Weights of a small GPT-style language model, trained from scratch on English Wikipedia.
Architecture: RMSNorm before each block, rotary positions, tied embeddings, attention and MLP in parallel.
Each number is 500 + 50 x the weight over its row's rms, rounded and kept within 0 to 999. Layers, rows and columns count from 0. Numbers have three digits each. The size before them is the row's rms in percent of the matrix's.

# layer 5 MLP up, 1024x256, rms 0.0658, rows 158-194, columns 0-127
097:501557507487510447456484554443483539481576494440486557574522501460546338611526387519527437457463437566517463497436493410421496502559479410446543526531454505505500503546475485491475483486483485425519575440426555503436446550450475572453547459601524468486599410592504502456476573537454546468493536501496509518495485443553595531466410445493456499441537504416453565485476477522462479525516
097:452454487502459484539433471502448538554508492515458495496514491462600496481485511555484501480589374423592396410609444482542535433449467524470601420462364540534482552536472481451432463467554570509411481576541530554530592509446508503426450484452484484469493487522510457523517520477467453506379479501546533530439521492564562581559458479544473464466548566445525414479417542502485515439522
103:592471485481505439431456573563596506458453455565505543482450532414518591443488526445411496532488482522584443462433543444485519505485483464460472520456562522521574506554502453537521562493569543488504538582463496511487432537502520471491556523613468390520547525469633470484516408516599500497447557452464489589510469442562542535508508546567514491566454447513498460454456482444571425474543
104:602502459566520611514549468594513482523446515529501468509532475486428425538488506528578508543519463436469560570582542499438527502471548482549570452471511505490474474438556536544521502533517558479424455518520543532499382439522507508495471487563468435434491518511582444460386492498490517453546496507469503581461527521574475458464437438502549493462551482426467527535565527533401459540511
099:443494472466523458550448507504509506547447436517493503472555517595424451506549477553420503509555539453527447592473527529601508618592592523555542499514527420474497450444488563488449539510509497463496517498471578478474451480509478471501467504438474500464491475560510465494423461471400536490537486555493509551502530440545520478495492630470470529524494416531556542453501430321561528569462
106:529562459475487418503484498523432543519435528508526500503468467553517446514409510476503555489571475565549532594526519512480593475460462410536507394475514517558530440456533520496533502538540472518430508548446474468474440521595475507499448504579526520509552554518625498635549497443488493417464475501468456516517488560514572523444561513523457497537544554497499492566473499510439488522596
101:566458582501504426432554519568478466417476499486442583523526526433483569552429473547502491613498532495441410574452464433515567538482454476434562471439493426617473568588600498499469464485413529527578503548431538533471485457468527495522573449488398465490505525487450518465545520534454545423541530600569558475506539519486497490467577493515506476474568389474445526459505531542474450393586
099:527591527524420503531488364563410509448468513502487463547547476580526511482534461589585531615560522526548550423482505460518436532589576485476528512433522580525506474422550566510514538512442483424483427443476605476442545491572464453465547527497520509459556547466502462545575611470421433474446519506564435484479543474578565479511583580594522471478503473529496465551500508583523537600416
099:456492494495478548478510507544494431487470550577492428529553427434434575491401517456487506476568458558487533554483570523480565457623479520416471504497481554524579476487501530526431534574482520495558502495617460448505468442450441603499566491440534457471542519407495493589418495532482544553468437404479512523554442536552483519379508529435556588518443347521497568501555547488548542527482
100:504435548501559540442466511553558424497502445545550485436483473523544604460451504507515489490341471380506455451395521475473519499506540525514461432498512411395499483435485554356455405523568554441522569421548523406485467493554404513516523476527539500535510512561440581467554420485575486462608553472501511369469562492568525486511468529461473529465571464476480531500522436413501533496530
104:486570559614420496475407480582468559536497567486512573560511483518572420498553398520496427504470433561496600425589494511469465482457389467464557525425475502554505586616461529544508440474511440536533621444362488572511476488447418525454492484418541485627497495537509513522579473467452457432478494513518477510447481443423625597514440529481559575468530454446467530525595528506530557519521
103:570458521615448552436512484442575511473514522435552562509520520507535497407469469524569427538447447535417468472495515522521548494450525487439529486509455410457541495491603602468495534474525456552551475448573560472552454380583468382553543429492579484539517458522528465551473566540583526509490455521409460460450544498498541467483445479472501518555525450521467592467536445445419563473585
103:571548475575495503568476397572497466424537466467477478453509488504439584530582506557553491539457420491469469428517529422544564558459547549576570551548405472461531500422564522571523476470529543438515536609570588379469465583466453532470438490508603439460500498454518520521570445463593456503403502425461447599561503545542390503560513486570454448421519546469417483467487395472483556536496
097:521497519530584527534523452535548646550455440560452515452512539530523463526458469429510446510459520487450398545488426456496459487467518559523566410506489459515542475581455551559423424548533479532522421484535580442473509464495627493369481559484528513558573447486532481575538517518542400538610474534476507514506524623554485507437417409525508499498454395425483491522536539501593572500538
103:426535541453555534510433448352562546552450358539468435479521469517508559474469476540457496511626439545505463515482522457549504364550516472514445429448485492511496397464473442518461537517572494562466491468565521424593548551537429535556467511472459563434424505495519476600515561421474508473525457463429515478462464564465552493436495498506442446498452511475482516499527512517476569596565
099:476497556535507504504500512492550551472493539454468426474548629411490524594567530495503474515429537538524450458563551417427401596420399408521519480473415524405511507591501492444499465463480502510522489496534537484475463486451531583464555568427470482452515496532454526443525554575520525528447552501523537578588417442501567426519563493521443541372463571547495512482462551511427590497572
100:526551551544437562570435533512448443503549527559452470487519527510414529517368544475441495468448432461481520470499469467425448503566481580440543483562554494450527481550430580474462542558613434508495459475453466516545540548491433566512551532459515400569473439466436583472532410544529418565572622515474497510454514415550499421500480533445502508591533469511617460561467529491537473465491
101:434507586469435595539489496521470561595509532587508591503475451499413518428510430486512402535442509426512473416539439501444525524546522513512529452560506530489536506542548412510502493519512516538487501571455456384499395514502483444549432571556495475501492514553501529446482423428545504593470502488408365438548504585480521519517501482601565500525581508466529551540479507491636449471491
096:555582552561449388495497544513521452456469634523465572572485449503461543535504544486521546473530516503535395512562455453450408536511495535509510421526507458501464515436557558489538452459485407486499502530481494484482444481431543433566512502459491439458531500482500483563541506530519488415441507497551617541530537456562415596497530516497452478536492475412494545532448476514414518397568
104:517495478588503552468579466528547502455438576492434519443503465565482498468448444394618508458519507472497436513455556565525472434549576564535487592432491508429469520555476491449420574470503472496482491460463520496529492361486545475502506569401527516574458461463528564547512573486552509405509479434617446467566407542521513540531538477554487489431395554452532462489521518435455423531543
099:520380507486394569478524429513525453438526515452525425530539501401545617458474529508576514441532511581483468458450437564587448401529443496443486569489500556416547506458442518464400479474489509556552499401493503441529514560590529496526541549544516502501542458425431472412488562494567421456504485426471483495516479471596459470508489416574491524549467535535588538465484510413560450493522
098:485478541452472527500441488488485473507577500504489460491509572510456548456539433476538480561545480448514483423410528574501513523530457498521516468475435523532566389469479492612535503445496605511510534482453505520429489540454413493537481463580410524491455514500549482562482465429524523494441375520491330489459541476476515494492487542515482462502449524536558476498398489467541444448490
095:613470493541520446581489531468470514504456507495606421552453521418545524499479529455479494544518482451550490409427447569554539482527470541484505497585465448472593516414503504499548543508491544526464513487493509486455554513581509441453559489479496562442445446476510533535555503500487433527501456518432428542439557503508540431506407544601503497440469526509557544458501546466376444511437
094:540532420538510470369508375558432588561478477550604461542567546499535579602605466530451429502493557516444541488543477570449422498544497444493397466528452452521547492541481485479459478483487492556485504517430554590516540546515523444495461449496492536404439443502520532569466599547575460546609440553492536503514542480497538510485401484491348547479438386486508465476544526520554463479511
103:562515360404582577449442474513484498506557557520492535445505548365493534527520470546534500535572472508480500517447589479534453602580613537549495587558596477457460534485446510563446476527509539416561512583541475497399478474466535518473540520601464484437494622455482460437516502507461548472533533558462487570522459456585551481547423476494483521632540463514471463507602486522602511547549
104:453521452502467438479539479392513537482554401495542402473490586510553389581400422540484519522503500568495470540556436461467596431546483476418534426473628492514522568478554462428552433508556536468517503489548471538492531514528517599514562502488413531479443423529500497377485568494527542565477467515491419531550464481504544561477482575409499524445491546471576465483495508437572477598558
107:469519431579497530507547484442568492493495571534584366554493532492537453472445589470443506576476459481439429480506492532397559410528526433460453494519517457372506444509571483498589540569536586524475453495559510537524504507515603550575537532488457577595492519468459579555474589489527449616602433562460558417540501502445469545620490528474623452469597479549547449501471526553526569521442
102:406418511530472465426563456460506454502494456483552508516446457570525608514440400500564505423419510464467479423517559494518510477564490426613460556498481524561498476426638472473523475358444518481515551432399538463476428414472525552472564487483524539468614579514456526459514501457450430448501454504489477446515498449503460531500462456486472575454493446515549565588442537469459550447450
099:473519521418473392548520478420470609533552481405594461453510511425575566518540462509422471489380580513426580568590429527447405509545585409522440522476530492427517466524437532458493385556475477489524500537509541536525465558504481449476503495561551560407564509559525407478510505494568558497514545495565540457432449490502565468437680476557582473429540456469494430421494477538451476442492
100:420475504579467441553410521595522572419489508415400423498575495497571547552500575581497634501514508527586574496552490499518505524428491483637584504501459476474426483465519411464511566440459514428461483520397448512511367554502472486568475489524421545496593457423572521600508545586535459511548528469431597493549486502535536481475564492458409572513537559530540520553491458542464523491505
098:537539559499496515484519466410551440438516478498582486515493540454548390534574526526463498487483485505470585570509555469355572442542429571475519544525550519634574494510453515399651462461591508616486464466479484568562512525513518490514474428542449455508533495513477427555509490532508496554504514455505448550483444461484501562565550471589570468436449473419481514526522548549458411585485
101:560526471512561497432552538434422414505532441522510478498464448523605497584506538443549422545468514482443532462498458516481512584621524469443521471427495438524486543461455477539431487462523504533483514518412584536489462454553530629510478555431509433395506518557524441646500523457444505447475545478483541451456442428541545525441465513525559495551468545473432519458456439417474516504502
097:502393419425521514430575502552440434498533486569627500583489464509529488500554380489488584492552510580560551523472496556529429472528509552479546505560520497520508547546523538574467429505455595612496539525497533566497527551414507486493505463474487587535395545460433533527544495469534531454528545468396449544487419447483545507530505473533444517533550555445417549492495456503486512452426
102:468549572552488513471390489507496499491486506569516493428473496427503560552412505489478429536545517464505588466453525540492488477388571455460443508568459456525498467438561475523559528476505491515456535423549564475403478557441549402540472567558456552584485474567479499509508516500475570385539523481471558530382567461490512495494469552535564560485522472489531540514551459570423453447502
100:545453420510490448398539538617546472438579490510466477524464545524433446545464509513440426533531541435410519486444471507447455497555463481578447483423496449532455467549482459498555578526518461502461502593520546522418402508540534566474543430502536458461545447478514536407482477520443454564579553515521451551536503472608509511572445529565471496433437400409481413497454557548553415431586
100:490411503509500482556495570436668534502523442506494575565538497480525426438522462575442385501518470517513455520454327527508462508590435488547485550509500501520490383469566528446522487443547496480504519414528474435458457467456437526503621490494497404555481547504434548469497557498443511505504596519516507493458442491507426588541550427467493450429602505450541581494544517500534471428579
098:511577442481545502530508448543561514566477500493557440447523463487534507545583450511555444472544480360532457520451441499485512503501466586523486459564500438568454539621554473458423448477582525448420573408464555461560686435581515473484534541467582489499437518554456598383481542517474540462474457538491504526456553444499542489556526478454496567540456461458475475511487541495514468505437
# layer 5 MLP down (transposed), 1024x256, rms 0.0222, rows 158-193, columns 0-127
103:458506512579549478522543657527549515520550524577544558516467555449605530518504479499518441483559553581501539410446457477526413566465535534491521562636542505551515520462510513564495393578564431527451430533456375476375509476497483481536368495560431446506519480484467503504435450519545509584484567421500556539526529469446548542536464459484576415439569449532501565592495576516386485439567
098:429605574467561515487496505542296538408505511450507448457523437437562474450547475429399450507568474589521462464505483585519486491467514545506425573463536504483476556495518424443493478437516422517476421472584469504448601543525459455561511516422529473560428407454579613449394599481414585488489501577471514556520406487515496480435565483479479421540577505558473562474523542541494553469546
102:469486525492558563482434491484595483456543590390517577565447433533535543636454556541461463487473456540431520510560532520497579442563516549536421585481495505604499445482536494594406472529456517470508537496568459529403585511549610420526478492553567520598423507494545537518479446512557507511470517521534536668391563457581560462558462609500560566519629536418496445446484531476511575440483
100:540432435476507535452525500526596463433426506509486548508567500600553445526440540490531541481552621507513521537525560457449449525456512570446491438467472473546507540540551456492512468452568534426527471539497564602616537549495476487476418478520553513354492520374533447503428489462455510509494483493573477574524445520491452492571570576402542404455447381587437521426522515567466506507485
097:500479523534453520558472447537432537508488408539460445547451512509442465471452486429501494526447459538522493538408451536649581535550536377641511547480452504447573503404532482484543487428596464508471597513559459475501548465482565583440521543522439535556535586501563476529467609527538518481610577502576414506465474451461521558445507474480542512580462505482532555465553437555519445442495
103:463359503468487482556443508514502506388504499430517589448543549556480446437540481540537475467466459518499538415512519534493586543511478470516588535539506493495483424540559540480588484503426463564525562525455374461492430480550525440560525483504572457535443486534545535527522503474493574522492552524506572485427454455430609527495615506580531470552544458490500488488486513462438497456481
100:527524447367505522533537479561510536435544500529547514475562473495480528505436564457560481535671489505514499542563503512515593502426448455546529513481509490406454482518476554538541498554498545516552493463417564530499508564404314463501550466466567531410511491521480615431514564357478426581504474466488523470543486584575567507520522515482524433388480507559503435501550507512520466549451
099:539479448567531595524645527479487573511553418509566481567506605500506456412504504507545437494586497514517549533503448502477492431362461429466487499596547503454502550529547475598495473519642474500549544375482498529550433532544509514547451494569562487490472477513547470520533502537503508555505511506428509549509482584527569461469533461401502600481527484508502524535476529502484508544495
100:560542520498490591501555522468402549528495468528536532514515551497498543537455509471495562489480555448489480435549449420508469504485476438464467512532535450513507402465460534426549519468547499417570472502445512497426537537459508474504533512477494583498569434480423557448548479480485451534409499545493462423503513542523510481615501463468470430418445558513390499420489440486465523535432
094:458538503537531524420541455510394512485510594531532567528560561426460434530613581505471546557495502516500495510530577380459458542511448522506584441534511454584571468530529396425582526489557511522499404504526418515488456474436573521396455571506487551547522569519560454441461496465524507484548459496448600542467476501511548460603432483494397506564451545597539542565568541458494464590353
101:497529489573503480503552399472457502439561524452496591528551428443499496423484543426460502510533566547529548432402442528498580497545436519546531520512543562402462532508459551444456484457565530455534503487484501505508516494566534509531539560493461577576503546472534485503554427411516516509484494414543460450522504615498514536552584412524520428502521462483548525430559415492471511483456
103:535534517508560502521504445426421505510434476486537460570480457494502519505504478535568607538494439490490489423484548493483518452431572506504439473505448576495474502511502512456486487445556417446456532467472492477522564586491547530420536567443434500541542488576432503549433404497397570510465498479531411431554637527467481479366567538472410501549487516568567482512437472421486520518552
105:538581473512527521422474520471432503532532407515545417512368528581476502412448495453394509472426444446453499481538509539563472508532476474545524555450470444454493616468522507554501435549512475418493521557520458522504478578470518418464467528474577474505508518517505567499495510513522482510492518595479400523543534531554497479467541572563594450507466503445420545571522465482575503441458
098:493430475482514505538408528485514463465529640467533434528569435507425487459540535606431527588498525600505625458432528519485542455544452536460527587468481521533484553447423472428520552376564483478478508480472410479514440483515532485536474489424404558587473521407526473599460468528528466404523527436510440473471535408445489511523567415484472501529527479480391489511489510351479508477473
104:520481532409601433449448576555487573430506538517605457481537510424475558526554597532435581524471504553539429430501506503453451499471475518559464510531430520450584589424409568433443516505464540440525507495441411508546522509423480492550698510537489523490510475495486536539434510541510485437476550469518486492524569507487462497543599558531561500468501483510430487504608548498487487461539
101:555542548557481534473507591414466419545508408413554530456567569524501513454423464477430497374514469579433490510396523419493446560590501566447554475482585475486505509543525493509437406513477471491422495605550526482504448498483441445605401533464464484523421492499579458458480465477432539529591509490506432516486465570480484515516415568440521515444612524524480437545493633550493507528497
103:538467503444433496381498490506568494548532470475407619488530538533473422556548477629489465485504444506399422524542411419518556459480586483464521526483463440450506497517488548513540502500445466470502493641547531492482500488508493517624470513513457451500485495513453558458551518396562598511516576451454481472506548473487498533580510539438460585450459510434452523545531487467470531508536
102:621486464523509546533470558501557569513500466509610672517455485549440492482462582474491511565430473419454462554498522423450476539483529477508498453540530502447552481485590421531512466519460591538543491505475489594509446465521493517458441506456459506581604402498537382552516387518541528514392427493539552429432530519462565503528528429429629396562439473469450500462499597443480466494559
093:418553501513495573493583505405585515573493513501552458492520504584472444459452525497517438512473450488453505499497493562599540476480530488446529499549496509445593493467524563468464551474593551427493459481463571535514490507519474497470474479512475434514462498534471524494573509374504481594548481392409419423498437542515463435491467572545460458380538509440462408532538456578622479586532
105:488470473426521500477454490505403440470517575499572514582505481584475607560440525474475486431561501462557432531540461460559516564467534514546461414410459453518521400505568437531507505572494468488478450570489466379541462614506404466542554483467509466503494493564471472474514504510509434572531536503549423469526558555504552465557563533515455493555561465540556502474553431496493413616509
099:533522558609486506540531506525561449563461537438520459494569516441488415494574583461400533466490588547517410675541486489558465525553513496518464540454455513514538519486344478456487551508391556534500422420542496435554525471548429526471616438403460509419470491547456576445593431500363435508516435500502502540494495479477477516468537501513526442525550475499554523580444560482490475486512
095:502466533519546468542506489535542517457560538527488408473487482547501421554547541502452461485551507468428514471588458600439548427505596398521498482434488418544545538516506540516467539461426407450532507472505528500482392426543495439562545496484575509465545557490479563532532430582572484583523482523510437613503503441518573607568476611456499516517500440578552430450527569553493419472552
099:459546497425552521431381456491505437457504542449512554533479435434484547505463542526491472531516512491524473480568470552531506473533497440495575535476437417572484566432522545545426534551441547606536413487531415488554471468462536465475678499442580488494525514415492481484470449526505509449533528525408518537473553490508510507536510592595528455602548385565565454510414455539483528406526
095:520377454504431542482464548436443507484508427431460542488415429461612440547502497472575546545458441409520663523479520487429521525517408503541539477566522567519507526516462519452498428491475562470536471579477459571469545548460522484513423487400498478552530531424473410532505450502483610522452607536478484503512509518422494534479547479551539464577578597513506518490331457463417528519497
103:457487542464580512466494429510499525511563537583431554484532447495433456454560548480506435384477537471448445514477454509432580524522510553479618462544546501575493438521518527520444461526524511518503481473546630562482485517483552595413541568488525440633556522597485375466517492577536443433546551538517492449556506509457591594498429469400502519481399555469544526496519543472529484527412
105:506462511486465438478488505492579509512498476629489534523554523512411500561447547498469441519505506489457529436446488435504531554475468447477525519529570591545495522497579375471395492467538512530635585526550477398421452511565378564554562519513519530470413465525544462499512465512494496519416470462498497491585479508499629588451537510493610436521568516445478493488609650509500567493513
106:476430579569458472409429534501427514416515451688526469594556397454564493415502456451515444482465442401550574414488510485523450523457511508513528389556524446511420572549528483517499540553472479482574426490548438486420440502421477478451498460509481557518562527489521501538449552481418544486511452488510468471573467431526513431461523486516549489460521568527581426469507476441455507559491
103:490478573455455468496493535520469479514464544569571554520503569467450477527537467527461435516453440454443532492499447403458469494631477544474549510490532595379500544524399473614478455553568523489517539553506452455427482442450487506473591475488369478505597547463531529526521482504553571506474550525531547461480530551476451420407466519484577496460509568491474455443556478457466584485452
101:462529495495458499489547480495524422559487462462485438490547471504523508491551400547506544537481451529435487450498460454484401515542471432555477456508532567642473550476652462440505494518546493502558549520510502425513526461511378482559482334620580410526521481500458539454512505575600501450548498406449552457469479521553460512514506471494567501419400554554490514478499448515425453575511
100:539502518499414495545536402477491441429426446469420510476545473582421552546523559555546473442504384475586486457447551447551453507460467512529590611501496507454514494460453502487560522421467452534473509554361597567446456524524518499543530564493526472461560477501512552481513479556570485531521523480523418528513487468570564451474513473513485517489429532468517479447477555522480515454459
100:545541429493406512554486517560491536437503508587552450539466559493485552466502488535481488459521443493432606578515410523435499526507523442505489456409543547396501520475545529468483510486428451538482591486532498515489547516467612558520526622518485435533476456465514489511492623450541409517486512522402548539533558526569535543476514515497494444559526541521395541525578434526539566413569
102:614589509537544489479476451485512520499516500449551390633569506470522439570581537480533576441485504612485575514474475550514461606457509487426552562540542451499526461485466469417494480557516517513535484544623494529449469567598445541513566498512475433520442455589527539491478522550532571376527540554471490566522438542429444462489429490404436571457494489486456462617585507537514492516531
099:406491506527476461505474467555448394472604537542466380513494473469518554454520532467543476488613494492491552494532486463574415475508501467469499543521499501455486506528462492485492489576541516475436521495511578414466389587539461525597472542480531465464543485478543575487455485506404487542500531469354511521504507513519524451505505584475583472441466526450452543423475524494515600481403
103:566532450503491470591513510526560473443583532493621430462486526597462507527432494437536539455434502525430433519446385491504563561473431463374461500460586445410501532498593495585515432559475515585580501466504509566559487512479524418431491496446499438499409456584526518591565554494542551489461484468468459511525426546576464534471498564409553608491470494554482550493489447577507442489542
101:363492500519492466428541456563456499467429440488585394536450526479491534514517559576486442476614568557530453430516515515548512543458508482566489527511528535480428646559500465534468481507564488478524480431466602535509426474497518474517493453559439470536535464481499528457451492592428522476474462529514474529467507529546431535501485519517517585427446489540544535514547504437452482603477
100:487537488467490551481513472539496550455460516522446405543463560393482525540443533456547509477481463450465423391469545454557493607478541443498467485595470523447498482458458524448457431531527557521547588500509544474464516497512454578459473592431484492460524562553509428420543462605559470490536447472444500518498528425527496511517552530414511326457461454504457536528518530558554503501554
# layer 5 MLP gate, 1024x256, rms 0.0656, rows 159-194, columns 0-127
095:487602502417461520585497512434511448419496575553509518502447465474486434514513443583592649488559477480531581533465484495445473553511496509483540489493510442465473432524613507428467503480602436498567465483449596408512424508470508475553516483500535534584468525516433471429520510555492506462464421574545496513405527427503464507427570570468484515567486537472416526491499492518608500451501
101:391488492461412510486456496537468433438459457574499556552475500450577544455469511497494545480487524513556430481520411546576551522491612478522533518522573498496503461520602497535510576487529507444539461451549442485466470596548498557513504478565516598525506475498536510489438524482567497503559410478458503468379473564505547467525494472465556497535467366517460524432461476474443520530445
098:518465566438583481440484535554643508549453462506423424505492492445486498483500426455462380549389422534415534521545581491545374465513449617528595549499442511475512502503471457494487537511562468497560461458442611477504635512483500485561502493480501484538486594467530517519485473607551545413467530506519492548425518537450520484508451592509500431475553506561449504644387518494442480501529
103:515532442413459541559508487507430500599445564491398403520512530575484444563526543464432468461579508600624386524537526497481390490532460511548445471527527536556508517478512609485492450460532515606562461500524509508445464413529522500531494443626496530522399397534575535516557494478491524479600569460588516465488485387464471456560560484552480512521441495440487607446401456548539505481448
099:471556478429471452587413533570491473511551482503545485457404541388446434385521640595553473451530546443556487572506497384466467443493568555494500507511545504496513502529522426538474455467516516509442464453444410456506502473507436452541565499508471557586550456539519417500490441533436588548514440524482343514484451475478570494562474465565491441471468524467460443521517485533550406512480
103:453544526465590466498496495410441500524505534501368461453502494521484443365493496436537446448441455468449409529361524555378440506599490510527495557463435452482446633527544535536509424462595464440486471493494595502533523449507477527413551454456466493529509488558566508568481434519416462424532594484520394475559547390466424488600492519496482478569474523463562504525475439452402503478474
096:593411544495524468510576511487505554480498503506513527433475464546539488422471561449531544497488558596492632561517549514427521404416494539494451566428483526460515422557585542569460460576524473561571511550518448529498422570403421562455427466494460435549460529547576473488438429443524425485493493439560562480439476521488531464440529503468493593434451656468598464565546475559450466541482
094:535523488477491512426470455500486450566433469505448416571386582554550455500538485470480415428436424518439531559504535639392503446539551482487476559456443491533519560534430436453433548592443595561463472512491473522481386479495553541505506446563412472465483560507484489518499449528508589451382525546528448497392526357523569509497469519549544545511518537505560437487437611562473433548509
095:487472493546500560469505514456410467457430508464581489547512549455398488488463489591509496536396532499447510435427465583428561397559544486481533447554443411432480470578511528444451564524465500488476477521488582498484366493443543438487442411463490492482497530397521540549564502413496464529548469531515489439579510523458586466526450406364481567472402495500490523610513473464519505432541
099:568443512574443397587496508493581475421494557517468480531599514563553460555461482447503604514531465526552483425502548364504480485569437482458481522505531457397598458525486461453509517465431470406559510545449464472536494506539551542460594578515427631516459542568538497450459556466558494471495458524482544495420469498386562504481477468388515457526476451478499532459502516447404434512505
102:584493563551511453552438563553574473471504580504463493549503516420522480488492476571569442422487479458564457568460518481528543443476487460506555490597483483590548450489509524550469528475432447491520545439624570480373429518553462491512538400520519395440500525521453447515455544515519469470577454433478478501489509429434428442496522495479484538564515491443468495497486495478377490425576
103:431437584358535484522510523488463549568561495440464470500408547459525544456542510483442487542571547490503466581461549562457581474504392478476477421494537504527513566515460546395510515544519488501559455478539507497483533508478493511461393507573590575552385521560418478492463423499513448500439532500438458461446445458520446540444524569462472489507534479555438572490515512418524503562485
098:481448496495556605478409453465480486521526362559525459585524471456559448515568588522507496508509480514564575400602457489481386590499509457505627527468418412527507520454574456447560602548499454456498534505494431538489450450554579578507489568436485514556523426488484452567532470546530604527508556497469456545489457450476509467562413449518521547455472487626497545519485584433425510515453
102:514475491424527493547494496385490499458495493545563466446467512497534385427557403540527455496515396550553436520555532452422518575434467554509487489486487471507521536439372477437548539525511493496476548471519525516386467521501529652577580584537579558537507432511514490497449480445538487528540529548521520461596533455420463469573476553567522600502538482422432553528603527421430494424439
103:442530541417421467523555422559511454472575571537465428514471511531526467519482499527461482491429551584573502479572552538487600558425518462590566484470505460501524621522522478460483494476504503526497587452407414473502469546585551546407433466462500617509526447567465522514489515480494465509451568563517459490546595577504508480498578596451524558430586471524509527449470502499523466427512
098:515575513401315501506448542494483460542584523590400556431566498553498505542515454422582496454500453609532514500574474440476550549542477544407593492506529394416497416504517501551535520547469511462571405435462546557495573490518561511600506429522442472534437579542424480493490431492510510586516531542412484581531570483478547574529472441461502573523521554413502516590631617485484531471453
101:539563570477411537531572463576425524585474461531492510594469502403495466392564414553556507523494517551539548502501514457568525533499510414496490509535453575486474395495475433393507549536421481540470428486600458510597575500489535478612637653536567491481471495497567488470517529413471501555543425532467508416517558526475564479554528551462568541444548515494519511521438512514453471484427
096:537513445569388508431512528591383505593461633466450514498418420478521517505570529474503488506549464503483613522588495474451459566457576465490523558496501583480562453581468537556510528516555442492504494500497451574495491443461502489494444531487410356458492563489514424548506404459500478516535500529378506469528471501462477501464631483473416512561484426446563451556506457454514492513462
104:580476529469454468510489483467456548491525476482507431481450467524498524469513575488515538479531522536507627476526405484526608474525526560506471556520546516484468462411554457519535545457585464574480565567522478438444601442447438544525524540519509539468490524544498572477551521537502496474390457478609575597484457487482512493397483532487440527524501467452460533484559475506610571551509
101:531471605411552508509375490511475558437442549443545391442493513438458583566420537553545461558484514522501525571507472517445569486557462422566490471488419485443532479395428463461520576553502431538397485551496467549623522496556466545502529507497580491576467384524470565492546524490486531441520400546441527457411502545480509485515528512431567497506492530435497466499542488480509508407556
102:389529513501501502423572481589604518514503475439504366424493456518513555485479494456513482551384441542518553446505504532535526419491584445467518508525577438499513521397522462501553546624547524510516496517573539517438419553488519470505536538534450567486420554557480448534437437498441522462554453563521560460530565518458389393500431477523507532596532420490456477423487405508525476502474
104:492532543514615446462385561460437401454604476438518453574528465437517599531470531474443593470414520554488530461452501516480470459478515476433455553484422459488442527430495470492550557482489483474576524404567418439539555562482500473494626486511537456465517444471498484522564517488554411515399459574433519449512485561480525575505481534566526447599580479444639531564546381543544437542520
094:421456577400470498462445531485480503473536500546421453533386495483501561524530531479458411540546467492477578436448555532460503405538524518507423544434476532535484486496421397544430491469482451462479531515551491378659509505531441554422497565539532524506445481399427527592434461516483499484527511431516496498487469499561554525519482520466472491493561532511566542519415542444505497456413
100:503499513525499487490530495381560512478528518519478501508547468447429497563484508495614457527576483508553462476416501593493517461431468515514524465558438474555476524529370573497445495505531512483567555513549577514531475457415563406587465512568601485551515509531479513541508474500580516539512569516539528453516616455573506502406487527486494497582445556401433514580535477520481550412475
103:467525549562568533534543539495506473496528425492385479549526524527485447572535410447531472425591504522531501597485488500521434479536475488346575508487452523421426551483573474500513524564497505604470475535402523472546489446506582504424489478553543451539543581497489445484422475578422524493526466483488571453413536438547546448524510434519516509436506483498442494415508504395396404467462
097:457529453572546571531496539441380400447444541475487415509543560525496510444472518445404510601586495505564414409540473523496424512526495439550532548504489519469597582483522541475595470563553538483515479529487536502497623498595513556405541505548477494463499577544552539566528528500540461505526491482442515476488506580539495476469434543597502513532570446504538485442476575529566464581453
101:532490511510525526635504590458509453578534441546485462473467493510507465451381495511462597507511438512613431542397571530483435551457484533481469519592484501542545442466537486531486472502532571488527478525514526590518522508458487562493490526549520518497510586515481541500458449523404482458476447539637500515442457479498480459568558482465408490491556481457449618502541494497432430486446
103:445452393569510493517466492498562488537540556539359592494581541452510558502490539496598441469491507470584504446439521518495549487458484549480538382478513430437467527490537506508452450462531498517548484413603543524552497466439495525545464405480386493495505622470474549577527427459541543447508495517437581520498494526502391378443465523442506483392410493578558521627608461565493502509531
103:556497508548462475472538596540455508481564487563465553529504630484608558508515506515448436462563602480504522506542497557539498588460470518634388522393433511553417493501442406543552493548473468568472504479541530402510451386466508503517495441548444522527596535455479522488501495499395631620550472495472488521426504469589443500446496495473459436547531495491500521532535546547492485572617
098:518464559522462532571544443478584530532466555590431571434520663575521438541453402515516498523548608629524548548408541511455560593511490476544459392502522476442487518524489565501491476503405514628464489548486518433444517565516487432530434620543475482545498503451457578467498549484514527500496517516463541530586462519475449479457503495465395474572461610564482521474507537498468541440550
103:534503421456444494585484537520464476456451504491565572504551482442501493471472461441437513450544573605550498526481493481460467471579458409482435480441426441415480508595550421547478510501429399486461469476478492507466405461439503494527479566469405566453522533486485502480570535519534479524593523585520545476417473537556482442530433480539498447477541576537465476440618517524549469458466
101:415503493428508545559435445469499560529570565564522481540542480412525524541529546500602511540589496502553554478573485560458501406485492565459457425507560509480413569597414451538468512442565498468499414467537511528511411532509474545474464606497473483514487519508552525568455490568458426451460379506530571468413527531532460606476479449584569426496487530459488456465551515506590556415525
098:508498579459499457601493540458505580508479531390459497520458520499469484535492460479528514613470488587520507452557602489448562593511549475458455423545461477608469440487422447562522540429487432457472513417541538452488486548558527483537534471519525529460527484572461515497505553528495416492581489483465463505516496524492522535444405455510512588467482458569536473514452425497534525612587
100:555465460502512539521502435515496518528465471506534504521426489348478468606476559491569411410584447515507509521459478401606612529453489477491458470502549517489564528545515471442540477476476453494506533506468573518528555622425521576525547539527528535509529560501453546530470457453480458595509527504406614515490551514396499485536525487514454480534414490480468525490457422465377533549545
102:484566443537487427465494563405607503511533472442516543540404453501476485410620481554492459516589524442443556501503500519547434515477459548489475501426494471565517504505474457490488499529495497479476427487526461429567421543507454447481490591504507501452526456587554370523555544507509449502395506521482492435498447527587531493459583509487453550478597543457444549540472462438540533409414
097:530506549421531540543414432503450519580535388530526464499526594354516551506519507562536553594572544530520490446453530493524476419536511563491521444579492476465479538522538404474583452490537457482528461486543524458540523611554464488455511483544587485457524511574444536444487554570422371417566669437544553573563453463458513556498556454515481494511467489580612424433565507512510512529506